Each number is 500 + 50 x the weight over its row's rms, rounded and kept within 0 to 999. Layers, rows and columns count from 0. Numbers have three digits each. The size before them is the row's rms in percent of the matrix's.

# down: layer 4 MLP down (transposed), 384x96, rms 0.0652, rows 71-102, columns 0-95
# up: layer 4 MLP up, 384x96, rms 0.0642, rows 72-103, columns 0-95
down71 100:404541411540434539556599615433443522557573545495445568480429498418546559555503493410518476568468441490490520450470447503445493543447512479554579486474475509451523477531440513478531445471508619428491464429504600471544430521492445548455572458463423513444496471477531444499520491574519542488
up72 084:496532506499443491449567544501529485432678513512404481440516512528577475472603460489555510503475426525501547471520467455533465464475499495439486498489496498517525553537496515372498479422482530499503368510470425428520441432398487477558522441550573484453466611479584551450494457560543483479
down72 079:519495458496357614545495491459439512439496505480372446503515392522561509432541471542465449463531498516467488495484479457555449560517471439499486487511516562515509582528545433504544453418596585427481536453469536452503499492558529506415507572452511496482520585581401520490489613510444552533
up73 085:475489453313471506577563480513587491500508338445429434471548487537529496527427430473550448447506472483451505471565505500495491531530570521391478569465512467496503577476523499447581432549479509510536493547401495480485578485435460515506451445465491523525540456528474515425498540494561527589
down73 084:451516489519481459528484443544555499554487502479468574578467521515485521536453577553477479451568553541538381545426531600605427528575453508561491445496513453509536468436526528547464433548517436580435551481475522515390477424499512518511498483456536557549377501505520501590525440543457436387
up74 106:474474408519525533534479537500520454508449412561476493539536476589468416561403454566497581507475485465425507501486441595404556471538531470547476473500510541503409513475506547576633531523496483484538539466496510490514502508421458531492445486592457458443461531522422626416516477489556442610
down74 101:449526561480493501455563459523410490509538517558443551437510414507478411534505559479542519482512585422484487460433491484479576521539494445499518437667581520482529459590499531518545483560567438441538467457543463477503404540547434473466433580521539540427495535475474600556528434422509451524
up75 104:409498484514413497438443458503522500518541451456430494497482436503489457492462427536558561474529461490528565485499373486413475515473503478431486548484513287420521474513527440482480504455460479476500498611513480543519586530476538473601518518511431523361500476591496518529513468446521514528
down75 102:458475492592623524574454475533482449524469558445557404472460577502457532538447443514555426491517508484484565542551446502579509493439455569592591517477503548471480493489588458468421519437501568428453540479517365558542509491434507490590508515496532577519527460496482381474442535518495467520
up76 095:490567455498459464547513450516577462470506518410433540393473536483467472422532481516547490499543441475530525552567442543596575488498460479608495560477475413452427519519578531515460627428448508537529409434522483437579514536503539525528368546504522454481565426549500530503548476563518542499
down76 099:500447503466495515469410419588523536523479513490584576513542538441433460484444504632432507426491494473560504486415526495551600427498522438543465494573446391485589508485395528505495540457484500565474509499498498454372466456438484596494444577520514543454492465473561503522501513564544565497
up77 092:498503532425578432548543594471603454489410497444481466491544588439502424380466478605473517450534540536525498513503442531488575452541486464491485483487459534482359498463491545544509518549436458555536493476473582594456524505534481559593576603556508462544447509499472463480515535526417491497
down77 091:589544504471569485430478471447459474530455597528520563543560420529536382437446483586479547445562466444520527505448501470541487526524498533497558575458466499539516584500380544441488591443433440548475543514582538458619509478523490520543502478477439532580454552469501525451484569474538551418
up78 081:449410484503516487499465508494440529468514389493506493446489401523579459523529600592452524417522451565510430519415480433438480490503536528516476568499477485436476521496385451532523506490507493552554477545463479410403613519466529519546584600535396475518467541520405501558560456463479514488
down78 084:474507537520436482593546450522503500480543459554505441484530519482526420527521499475518589499429434501489559473580534479482470482461445483503432491509570506456528446497535476504553514519591498525522398529470516461385388408608554512513485524493484460434451485496432425538502504335433623531
up79 100:499475487503504501607511489407482404573477479399522463485449493587477498460574522441569500440476421421507506537534553466533613429491492522451542538510615510417440522556542511437441460437512600443505527543444551521521488463483564502471539532558550390532523576559568511471545452505525541517
down79 094:558506417501464537560433458412477573507434554460522474482440475530550552517467554442497516546487523428413475523428494595505467579426525466514537524456448563386504420459530461440437494410473542461455487504472567539513477568457487643436514479532525518518555458508557548492554435408442544523
up80 077:384419400479539516495473577432491458552615477474506473506425457469533410569394478574508569467526410413525423478541472489384494487589553590477495524451510529521516476495479503476506499516446492542464522558509494508488487456537460508497491563511480480453482408492496510484608553413396514529
down80 078:537509580578553481511561476505413563547598541532525550446486531549557492544545510453479570539580508564477547607428487522500465518461526582626574484516426503528491439455552541506623455569537508448420506442475521492575450536536546548466476496418458524553585556519505486555461507542436508501
up81 098:532512562499452534455596467478452447530526514512528471423517520490490517506520460497571581462532506519480479448521468525476671491547505463438572530440472350515427456520516471418591528478388454453582476466498441464521465519460422402548405539474515495430516490549499466546533471428522442490
down81 100:504484390453494531476525393404514489542475574515592510463481499428523475503516580489482446502479435499490513622446481448564427534521507510516488554560433483550446539483442581543600498527449495507409446457484587455518509490411482483387556447526390549542451550563436548504462530489464493496
up82 112:399565536439465477483494563640534509521481581466452564594446470567501448477486473472467483543489477469397504482490504440537446458523607518448544531423517483473538507501401503453544504505416502503572486505551522558465458550496476458529525468477395377552451492567493533547551423409522562513
down82 117:561496505562400508553488487548557442472461409480540548480445508488459522566566454322482558602455435532465523438502570506446586511503526533550445473424547474435435473541454514462546499468523512500569519538518526540484541466626478502462454537498491484514460583473520481371496532467578498477
up83 092:522449461472514580543481514489533390524437499480511409420430524499474478462448488557488535530483437392521481494604509533481567506600538570496544492542526478459493440453550604433500426473496513466534471566448487558477537489528400598465410477464599524537507473561445590556579496558508526545
down83 095:544559491545549532468616493483507545520565461603516478446495546493447437503510550457455541447429502524588511483460458514489522502412472504570459537476489443473511600521458402588600480500546444448371518398468513505489468415473547408580478505475533444480452550544457466568507576458518457515
up84 108:450443491402551509435498544473575450515544517468544402558547457463490518527558445473463504509493513507460481514491478536401533439478567511501518468471425416472476516512495575545540581462473529539572450500544560514452435392554481512421491464561588500436671482515513575517409531556465443457
down84 110:612504556524595495505531500432438597499446399463521562498544498460547463450459493503483443509433620488488481481489493508554421535509543484478518465495416488551471452499672462557497555443482493518457482505449587515575459552472524526495569578530517431549477485567539418563483501551554563453
up85 115:529510528434627464421492469513549462487643538539503535517487553436494518477479486454513556552426448365453496509558569435477609525555476555490578530459488486493454516499522479542499510454503476488525554573456563505451491428441486506508462546515537445548447506587492599384584572510492472541
down85 116:431507462480471430576400510513506468501414478469548464425464441466544452492500485630569359493407566517465508432467495467547506447482535492454458430486403471498491572477546511455492538511444460496581558501456486520480593554538581506603493538453517528534453485423444575546511418496469498531
up86 118:482482479525463386417471581500432518534497431480467499442504501513501396524453475556539491446458540533481487541607440518488484488480415512500500518379554428458516525539521577484603497457542564538455420551510490543585585546565515410635467459552525444455492561494435442451506506508533537508
down86 113:476612457561459516464472502520438542530470535565459530461474465509471491576507458556493440509474583526605559641517437538508453588573377459481522505513598551555533495547579447567518518512500523504489482580594442484555486524547507446511493487564526587537503547502431584476534417502547499493
up87 102:541316489514509515493496420518484468578444519449493489505533474378501502496512474494553546416544523533405514419590497558452493538524522557542435444504424489529505553497461522498485522510466500480533476490445490485519525474481526494458474438507471478352556452580381629520523579478475560508
down87 100:524481477539541522523564433512467481570471471571501692526467463492507426503541502545475491420519475476614431514538522526482566515583473534503591461407483607554518522438549508370479558489467451491471472571501519502466486487540472564498488559603433541466489480563510527561471581470486534492
up88 091:431445433483544476582505515529502521469548403549440488438529485511534504562496511468524473419486487534516550437479451515547457533446467469523542464503541483465465537548506500552559576322503587500580478575530546548580571520481519518522466564493379455454497581526550515479519487488410503640
down88 084:509483473519519505437490467474566460434563506514399520503527487501523647455496529432516616447479596540459505409603504520518462518562457465514476489475525565564504485496506461533637509539549402445444514501456475470443472474576534559538491497485555414468474490471429467442370563505471480456
up89 092:493518461472482446507479531503523510530399486503572552481522554534560477546538456478534533530449532538533506432472471470435603480439459547504592451498530475517488538605457427536444447456461586561611451536536503468575540500486519464461497549468480409398418471459515459352477485460388486569
down89 091:495528498516557570530407404493425459523520596525481557508551567367484524474551503603523575495522525474475489513460576548500557576568466543601543489567504507540516438505476416531479498563524519502469475564508532475521424547440504596498585541466591465452582517540486426460399541494525503512
up90 079:500449484424525517461569529518423499510477538516487467419503611512493529591459437506559418550426522452396595482489454393563566504497473491481573521508503560394545540636564509444478542484415506440572501438570551480534493502528461509418500518506437440497459493470493542464474503478460518589
down90 082:492492465538490582501480489418514450420441506476407475467523580352468510458578542461509487485512467480537462542499556494551501565446540485512529409559558484545502553495412418484458464498499473466553471387515461530500449530433503497480565530491487555489451462549548449500357472606603443555
up91 114:547426558469462498431443560504501546568518524556592527463483475516504461460475484388513491405476389348470441478521379419507496451571456569519495476515472456461497499479444490579495460494482542536481433539456445522474570452516524499554451559503554460442501613398447524542483482482465523529
down91 111:470437420454476557520414530517541438533517488609473454488446466550528515553510530587525484479459603586542440474427461518547549461469431482551518441512506362479466575435406413441491442479489527549528532500462523492518529511357563509503509476490477436563571462481467472558472523451426494455
up92 110:467523480491566520523467486583510430553579481519554501510493505543508498530501430526513484414379494480502425536469477471478519555561521521539537583534519497456553436561441577563522474573427487475541377578558499457386603486553497461466514505555508518412472497481498509415543525437489533651
down92 114:472496417448487523525482454479485469442537494496470485538615634570442541491452538578515408504414569528492468551498531508442513453442476425582576486529547542555485486573547492510390486532461510476391480518481477517521490451505641488572599450543564538443504548505531443541473527569530503485
up93 097:491406464533599371521479519499524508550509412477510481490480567424529527439556476438429461486518465483542561506485549538449501443518527549468519511438502534508508651496458458449491509610509516468529499588461496430479510374520577432558428517596543501441438444507472478462578474507428534494
down93 104:385505523464549523481490541532473459430416448522479443545508547408427508387463490548517524491423522395468538481529534586460522516591454414445480496534496553463462397482485540456479556417522504495557496430576501609523536469551503480529404422517523465541470456475477595495454513440571480519
up94 132:371540456531554477513482528581509474563542522533445464515541484565513428528515432530561552415498421529555523498531522544528540481568476528566477574468505398446521489487499501419526422452394542515510495517539515443505559584556498507563559469450373457586536530553481522420520448479560581568
down94 133:541561577488523449503437569504502494493483530428473526434525466522629459528502455560532463446520438426462524462414540515609455488559534522538475542594496430530495414538511418574455457523472505563525487516545491511630461565526459574555542549446499558565439561438493467521503474616552511515
up95 107:406538371517502424506487593517563506568482457500473519435527476545514512476538474517508531501499542563505561613505584493445539471430573508481507542432468439402480499544417404530445526530405530447530503488597512484439509442470567515540509546558482487457557466471408573511475435546520609494
down95 113:572513497419504495487493544500418448501461529446417517493494434512520477474378460405447493594498437555499480527500556508395468480527552517532448470456487454565544483431457516534478506506539542490609583454476459547337496494592514476417503421500616511546505499514539548429556487486545526481
up96 090:460448582545441502517467458457530513513446446592404485570546504461467453530508553541489532578532566488508507490552497539401506548578494548572411599524515464545487473545435416420486518472456421571502534539489523464520495530460472541544413493501542493493520432660506497399566503417532483537
down96 089:413522420511503469531429544462433471470570517500462577517465485502435393505515556517526506448397489401433464504435490420484492544497511512480561500479408458504537509514473480431475582463443470572363499522490549485456445518469445553465452573563488418405564513522495478532477551417412441458
up97 114:509453504508498455416608521469511497427434497572583508449597524573510483483533463471511608462514476510448486506568463516411539482535506497529495555441421428438439563609564524515552531409459501483572546579542512510453554523534415527499392480501561461406503578483433488448469555518492487542
down97 110:534509479502489532519502524463462522442448494524482494596516618572479466547449468514452441579479529566439472553469486582514530528552448531526424479546475532409476571455550540469524510409543454486441571536525539477432599590471662510497530455494512600504561496467467617460547551529525520460
up98 103:475541495511533544557606526465537402462573431557461441440520533565553521518415441533504533474479433444483464516617572418332475410508506447499556504510412427452508469493420479538509442429494499514546510489497448516471527539497424517467446447525460520496446539486478526430531524584450444494
down98 104:448580478510408471562451552478452562504543490465426463425629551548486539495498533516406425415574501420474498477482486361492484387484503488471472425500523432511430489504531424435417546462518529465486457521479459549476557501431604495557513505466608468511479441537455517468485461492511466500
up99 106:482523519532539531496524610562561451585573524534437482510526461576567444474462482449518462560465433480512449410477510494563515504492488502474498474521483429429443495626481552607547518499497538485432458495438611529564489503474510464567550494538477456363537459484582620528424467555460502500
down99 101:500536442509389521485623459487609492582477505500483485583483439463503422436468580445448452496455432449495533478519653478521448513497501443541536486514451612480523456512481520490539484549511466445451487534539529441565458505474504595565601533460543490527458416413467524517445486451463558458
up100 082:571522486452500487580518525427494437408562499581562464545459456509457542437507454519538529555456510549577566541475549496430551467477474535496549492494595531457401570557462455436539464525427526461526422583596441547386534493484557437496497461560534525410509494475476454487504450514567398549
down100 082:465498491474438538496400454586414509459462470557545494568447563520427454562579556484544483449449594429473562504594458568432438535516473472575453512518519502468465477512535513506519447464465495444506501532492561464434507563519626471479567344532469564507476591543460533448482558528511538502
up101 092:556463551490471471534410629422495482576507478502443480544493431511576494485499459532493461515471501493421551369514470502491560478493563594483526475411463398505495522550541633503581495439406472483441468475505516464525523527517459416529423427520522497530480463505550426442437491543428539427
down101 094:420504474477478561490640442540508467557477539529486548491537492394502571527429548453588410580515414439550523487434558497566505496499565555503518509489451470497422419500476570572539428554469506495524468446489486450493528483492508422419539471590448493543400438480460538497470386505564503520
up102 108:491545416416498529443571559425542434434458462541561471411355566489488491428537434577582515405441526451488555510459503473566586509474569511489506519504459434454519520604449490520494401485444524538490487467439466478523515413526530467502506465487550476535544561481518465546451482603548527530
down102 106:492545585490540455592557468555484432502510539456545570478554456552502458446444564572466510552515547535582538471498487499491486474433503538487390517481459605498538533416450524474521502431541503613458603540416535474474426550525453508505493548561525439639541510427488503560540562487586510473
up103 117:472465478441477525540559560507491576474481383464525421547554420437513478504497470431512493548517450475508467532638495531523517434510451547565507462392548515527503596484490581524579486525483525548495532526570455534505530570535470390464467567570413454422605487516482577477508541414520553505